Weights of a small transformer language model: 5 heads of 64, 421M tokens.
Each number is 128 + 32 x the weight over its row's rms, rounded and kept within 0 to 255. Layers, rows and columns count from 0. Numbers have three digits each. The size before them is the row's rms in percent of the matrix's.

# layer 8 attention query, 320x320, rms 0.0587, rows 103-127, columns 40-79
099:108122109068075110177090113120134176106102149123114123113135145144150155204101081108128109199088094141141173050105163168
095:088076129116163126110143172130151133109112060120103112090173091133071125128186143082170139108090091101163120158124128165
099:127064137147118110099115115133141127098131152086043113124107125100128134183155114172040142136119171124091155130159133115
099:104116094189109138117139108146136170109106163140138097098128118094123109163112145104145128093124135130119170076141149118
095:192167116147086184112120137151120140104153177084121215105146089165107105088120107071106161148154129103085134154159063155
093:112061068126181132151143118119158116124106161089173144140117168128070096073120172094160097143150164168137099114092128129
099:102107164142115144160112105141104116112112194091108164133071154100141134086116106171042130205089130162084126101140124140
090:182151118112147117200129149166151180122147085132122090114161123124127130110146155089149092096171121083174120210107121088
089:136146060060071132088077083143062151137147166124115140133161085158188146115133149199157161194102175165109093108050117105
099:135117163186150033193058166065159080127151136115147149142136100067123066175132100145124086115132108189131157148138115041
090:087123072079093119161154082095102065165133119101092126132134145102203151099149144131166061061121179079097127112097156137
092:114100150123105043121151165126092090116129149148099149171175147184083103121157098138148146148161109136128150135130118128
093:119121136103117213192148150149234137136152159135138145070156057120099093084151157161086115102093166119129183097165122140
096:134169147157092126114114167158104130154093132122125150173104130066137110149063069106082144080131187195116171104132157144
102:123125051130173126143105106103129080093093103174141138135137175155120150153173122076105163155107141125100094116163103123
084:136120118172143106192160157143099087068141096107141137069190123143154103102091152148066122144133105064081102123127095157
107:154097135188087151103136176142108109089162109137156151144108125081138107119144163126130098133152162131142142123107159132
098:204106201145174158129125100096117117131129172125143154149107123138105113132138086080168112134126182074188126139132142070
095:160102138147108065132119135135131155107130089163093124132093127048121115153123114112079105147079172135112139131111098124
101:160100154162089130112105091096116084153193123102091128080120114126162160141183115165131171123160153142141136104121108144
092:153116104078135108158116113193093167130087114121151156162105108153156210158136137101157213118073091115186142190087125149
094:107121141119161165148143123140111052083129083134144103089134145089103151113191108129116121047187088131077081139177162116
097:143162095072147146095119194133091118141108147120148089153084106206068115067125152043054175181141090104141106102101183111
105:148161124147142119121119092184129182077149161084137082149131147150155122121109056172151148204121134158109086140151167092
096:089060115088091149180109109111100087054093146155163145120134152090094101162158147104136099133156111067192149062108149104
# layer 8 attention key, 320x320, rms 0.0581, rows 103-127, columns 40-79
101:209104175127133076160081108107129139112110124196202108158106137110148112128095148100123148147100150156141140109116116126
098:092168111105118194146170224151155132135040142141122098144142051112096095099117163076117162111107150101129115066118130159
099:145096108146176119090139141125143147075070124083098139128144133161154105084098093112147140101099115135069121146128163138
102:111139096155095130150122130105142105164150098145139100112146120113100078133132137154153125108126115119101042154103137137
098:157153145105185195151092194112127127139135154087092148137072077079149143079133116151103011131123190079141088163148153134
096:136181092136140124122149109124108114153083104138148153150154124095174117167143138104124087119150117182129094096148150091
097:149108158137127103130142102154154110089147110096150150111173118103164185144155135156081144086143135117134170119143134198
102:123141126119149127154130109136149135208063106105105142085154136136071136127119141124143086098185095053108117138105142140
092:147115061090137160171140120131122135115130150110131163123121135123078078132112170140052097165092135122132088119068139098
098:165160127102121113102131053097144118081120137116061125104160133141121114116097135135142109109126145091082099173091110101
098:140118119131117116143112121102124138062144151112132110119106130072172117116102080114085112098072157113159133125046107114
095:115087158123102154100070158095185112127171132100069103076094116162072182106148090112111144182196101150104190117107097138
097:097133103139128128143137142084137129122123194124128202135158104086173108066114118116167095113093181056145107110135207111
096:105095095138140144067080099106162170142105247080055161083116163157153122142108082155035155041116114231113100165117117190
099:084151138129184087211085152111071132191092130083164076145128094145176119171148135112065183122104108174113135140129156101
089:100146182142130123075129053105129149053110113186102145107135122113152166129142223107150104130145101115108140081169125122
100:132107161134158118104114098113111139181125112099096144052109120171142061120128144151080121155106122083097167107159092139
096:173149088087149124146123131144142185182145138127086150116066159146104102110124070088143183130153133137186139091101089182
096:172195153121158121130167186116107148102137135110149179150153124182134129115109082156132066119138125119128102134144081106
097:123110115134125132143094179097133189114171143091149153107158063139096138154158080099140099085107177097153105148116126162
092:080118167137168142159114122118094121119085236172187147153088150147106110105121160121111153145163186099132105086071088067
097:139120134119129130230194147083124146093155121114067075133119070105098111142130099123136109095131139110154119119108162142
094:166114164096121098157109137152161104125129070079103168114133105096088120072124056147191110090121134136110133079185138123
105:145130077126157120212085118188110093093156092141128126124144170100217106110137125104137131146084154208139131147126127179
102:084127104154132121146162135028137133100170103193119055131146110142139099139198164128151085114147135118156104165173121161
# layer 8 attention value, 320x320, rms 0.05, rows 64-116, columns 40-79
102:127136084132179118116121128140115122154119114099098129161126213109097143194113087141205155162112130127167139150149100150
095:128112145156068167151162133165127134147116139064083138135141119130106181157128093143154118156142083091087138109073190107
102:109145131145093121185115132144134097173133148128135165132143089146109124123123102117108080177120075056136125137081180145
103:146087135133132128146133142108108117109169143132131173145094131132141124081186105165120092109133226128085144109175182137
099:117172110076097132135177103092141102102142211150149127157145158126129102080098182133134122196173150147131128183071144105
104:128108138146096152126140098130119055116148174150147117136147044141128102121053168077174131121135128184110101144174187130
097:131174120110097139140134165167106187212108133148164197102070171130117119210072141125162120138110122191123160161191116116
108:122152129119146142205108154100192071222131098091133148167106204115111074131076176147092083055139114082117148115128128145
102:134156122155155109092119112171117051134114115178126157100146113106096123155085135137174128155114127039113117140104107121
104:126154177084120102146133103105158251065099100094113161146163084152111126151161090137150141115132131071137120118107177111
104:124140107126144129220095181097118170137148127133119083132078103167139170144133111119226106236125025140136129147136122134
096:152202123172155119126137161080188100121158160145113119118083148157095093149084139117093134090157038110142113204172076090
107:136167160086127137140136124106143070167130108158127127123125148153129145138137131099085138124128120074117160156159194119
103:143178141108200100109147105113134102178124131107147132146169089129122146161139118120132120187119150079143143129142148144
098:134127153151186125162090103117112128058159124122168138109109171157141121166186094128068094098118091128089143142126085112
090:150126147174137137065141158163106106147103166116080141171171131140107142137132130125113100099141139107108155111111125123
097:123108141034011115132138156144149113089134154150137148094122099144162113216132150118207152143147059184133155135108152163
097:123080177119240083120090131139081130162101210117111172120170142158147130158116167120127119137143116091105082108125066138
100:121166130159130114157129197097115093168118141152148199144151125139094146142156127114115146176168158181129138167105065141
097:134079122104138127111213102107141164120141085150168137113129153145115125255092121149191137155123140134172135131092133172
101:091115137152201130134140194088090173090086126137167169133075068126102128160112127079079124207137108074109153126156106136
090:126137152109159100120119113127123155102168135137102220111133103106133130045115182181144145081151118048126134155162168142
098:165081105064124126078164116062132122212093120085130150122179142152125152123093070180127094174121171153126137138117147127
100:137088153105159139169134140134130056109110072162109115127153141161155126080159168101091134119137060028127121101145058109
094:136118124065128135093145117146119099129148126087161176146106218101107110178141142140038140100140119133149119153156134153
091:103124169137154131123093133116116061167119103107144110164103146114156089076150119135079202087148152105074130112129112127
103:150091139114203137100162127117104149195115106093132126165186104103117129089163096107134054077110085122140127139148087145
107:128132161132133105176097135130140178090107157115113143156083139141129175150175138101111168178123120131100140155095134110
104:106146095157199130064094179141111165150123091106106117113095062102146089106121108113119130122134170110124139157138099133
100:140146157180085134141136180118132111156166130147172055135188148136067135089111118126108111135132174200101157081105113157
101:148060153096068167137128123130076083122116118130121113144163104094174121154122136098051104138117124098106138202170121151
104:111080107120147166208105134086115074162138075138143115119160091139108122149123151146156117125141140172123152114090222118
098:145171129130159093091100118177086222178160164163136162130127170162085062100183146135151112056143199193133159187104089121
101:118056082082081130123161119094105165121123102130136099138126181145116188067143137132138112144135107158119120088175158148
103:118117133121233114086145139099127072043121085141127128107103060119179099137132160101118135052108084156138122138170130094
102:111099124156128151163102112147140198027127099102109157135137126137132137152105104173119138160121164127128118139154124139
104:144087131060147130084152122167192145131121086125124176112133215106098076090178105122060168172151151148122145068160108091
099:148113127148063164150096133166115128143161165169130097146118064114145147113150150136194091135128151167100155115116116104
101:150104091133136095123216104129138060071164150115131041163120135091148122101137162129078122081118145124121136096136115120
095:122104111120147091099116120121139107145148153129132125156144202128129158203084120167109121122125197150115145184134161120
101:123185127097176157089150129129139155072140072131115127142160119136126155103140142148137139120105155124073120163118178132
102:114144068118072141142103183229121138154128167110149070162150157187109154120157125094096135140135131182133117172087104142
100:128065157161143150082131152102160070179129152129113075106111134143089124134130101150178106100137160129133121188088098139
098:124131131122146133113147141108097133174119172168139080129127159125090140195069122116137174131139168191121127118120130097
098:153113167176190131130157124096091112168143163135154094108122136129078131124184113123117119153094113131137098131119113136
102:108176105179166103134163117112097195217138182102146118133149152173132092157061170117200100112136091139125109129097172140
100:129118121123125125107125134070113119162125135118113100152148178130170110050123146158130096071118103138130120094092084115
103:113130188177138146179129095138160194100097116103126138123153125120170138150101140075127159105125106065200126047107171155
102:154169131129092144202154139103081178129172166117124157149097185123108108062138127140108136246108131097154110091138134144
099:131130151125134136191112188104124164155143139140130108107140108138119148226096166166154094064125151103106137112162215148
091:125122096090151144068087118127129152201155144120143168123116176156127093029109160094169125084136115121130146155124208139
097:133092133114197166152097154128137145053151155136115138143118074160150111153112136096208095083124186129141156141120098114
102:155114145158145135091121137158120086155076089192129101162113126102140121090124113092128123190138122092117096108155123121
# layer 8 attention output (transposed), 320x320, rms 0.0404, rows 64-116, columns 40-79
099:126148152116168153151181110169108121109104112136147105118094120188151137083103160137075088078132115134151091134063158099
090:088112062112153100118152088099114119086190128102110144181123126150145126123145101103130127139146131169167097122141111175
104:090109070074149134098134141154133148115145100089130113105124116122141132145121144130106165159092145229117155128126141114
095:166152082192162130122146078122145091149138106144137065165129093145114179066118158071146126130135059146141115158147094154
096:087147114140119123113032161151117143091157078161131053094175110122114160139193089157188117095142093119132214101191088108
099:141165157093129133138056101118129182113165169102129099181131178069142121132127068176068150120115115118121150126116128097
095:113143125101174143121118154042142153094171144121090068165130129137112142113124117117138082080167143147159075157093095121
100:094139196169140099112112086158073119133126161216120089082092075111124187135160091073147188132128128123152121139097122080
097:108106126077136145130134132122115175165122140167152116124179092129166166116173101160192153129124095196190176128114155096
102:096072095099059079121088133162130118096135143116128150132168139164101132168123176099070138083121141154098096131198131186
096:131138176083099116119091138171142197077090140139059120115122110104120110166128110169119152115135155131150078188059140073
088:130063156115106074116108117182097151155076180121174131171133148093097074149157123165144097137152183144084146081095116129
101:098131117171132142132125087071125131107083128104160135125116134112120164073196140112175109065128182086087101077163060112
104:142079080111104151137132166080112126112099114101117149086179143163180105162122143110067118075159073121086121144114100046
091:111124195124121121153108114141145102108119154130059101147113126135128137147151114126101162087153142105158104118136150095
087:142088159058150129192113096121197089097144141137149135155069115145098123122108126111141095137157101117121083132148113074
091:169148130153130137110106149063168152107115131090169176127156118072118147170100064115096106172128102096136092118145159089
090:147111087136123148115122089094176152057116125127204129177066181100063063164148078105117184118149130107161163088138182096
098:126104076128149151120077094127123106129135104132154117102132180127165119098096138197128136112088149144137100091118120065
096:145150099089122111103105114067079090116102122131117148125104128163106125105193158132131068110124091154062120128164101077
093:184107162096101137156129103136160092133157127058107143130186208151152119085117168117154149146137137123097103099145151123
094:146127092170128130161105049112102072150098171154168105134123129138126165112197125152129134125142143157110033135132113133
088:078140155158121127133185194122147111041181098080109162126142100175132098073141168097098144120129089066120207122182113135
089:104108126194145139068170132154141133112105179109150128122065125107149167134099064141145040072154152169161143120052137170
087:106115136176132132171160128078085106107104080161077170115180114177127151092134145099200118142166150136096108148168147155
095:190179099100115104163127123168155161142098140132146095110099131105142189080129146071191065140178137121193169096141123107
098:146149110105151174142162120127116109146161147131135147127096124141133166177112119139106167129110153135068102110043160103
099:128123147121087150137075161127151142089146160113175094114142129043105098121082106137076124150161104141134097114148124152
102:207146181140110096170145136078140072126108153143152130156168155119120184190088086112120116088110136164126114106134143105
098:174148156144120147123121090076128105139101111170107125141097112109204160131081168120152102140087143078169126164128158116
088:120166094171138120147106132120112126102132153123150105103128140141118184094138135137111097088132104129119129069099143143
100:126178162193112138137147156094089155106091108126082078134152119104149113128153102137067118139117120151135151131204084106
100:128108086178155139122112116157143120115131094153044123139151097106190125113084133165115167138127122118101139170122159114
094:093137109127162122122106133102149064146131135077147118130125130087143136134141141145133124143137090098107131158158105120
101:158168125166072110159161097137124149144092158100196144117144133142099145146123116218104122193161111090083123134177131162
098:115082126167166120075099119111144131197145154104182106115118131124096138153142110149150088112150092114126102097118101095
098:071152191150077103123143154049113126115112115107129093126087078119150162199049092145118131131126092139106156171110169162
086:140149139134196116136125095126162150132126128129159169068140090167144126099081088077117117133138094136231137168082159080
096:144133168124134140186083134170113139160168168195117192112159120132134144094121094137131137154125151110085155163107127177
092:156121163162146133155107166198141048159114112131103160091121077132111162040178101105142160154101113121124142114137121110
099:065115082124124087129122159139132118102107118135181111117172140112117131181140120076181118097114140114156106146173173101
100:078074153094138091106166139067130142107139133131079154076149135132137112190065090155157139133141146143136168124077201070
100:160132092122157155184117135181124184137135109105149101159183126125172139169121160103142140068151062102090110163136152107
087:144132125179154207152158090188064143133124112080086127158142114171149147095116128143191111131102083135090118137137082179
090:098112128106107154179091149132186102135089166116126125104123143102133143138151165109092132130095102108073126108152154085
098:173070151136169175106125148101165098137150099084067125084140170169103173099137112119132116094131184159119144142160084098
092:129119152141107115143210137157115159143058110157097162119127155114064076179188146123147109136174166060115169138152169143
098:175129059075088016094136157168091125134169124109151145131151151128096098128097145160133088148081146206069111169132132115
101:131128139109167142132096102237151123143084081143144132124049104095120143147054112089151113075180116140124104119090092100
095:085074124151147078128184089163127090121104137111071127107119125117126069099139141146122140145097093131122089122175098110
088:162076157180124079134167141114099144146146171129140112175181093108133133113083117166108144189058149152111094237122111080
098:165180113149133184133105071160119172153089085139122147173086154099153125112186130087118131134122117165098135206090200173
104:096175112092126129149138122170161095119132181074133123099052183166113116130155105160149131119173091128151102136124130103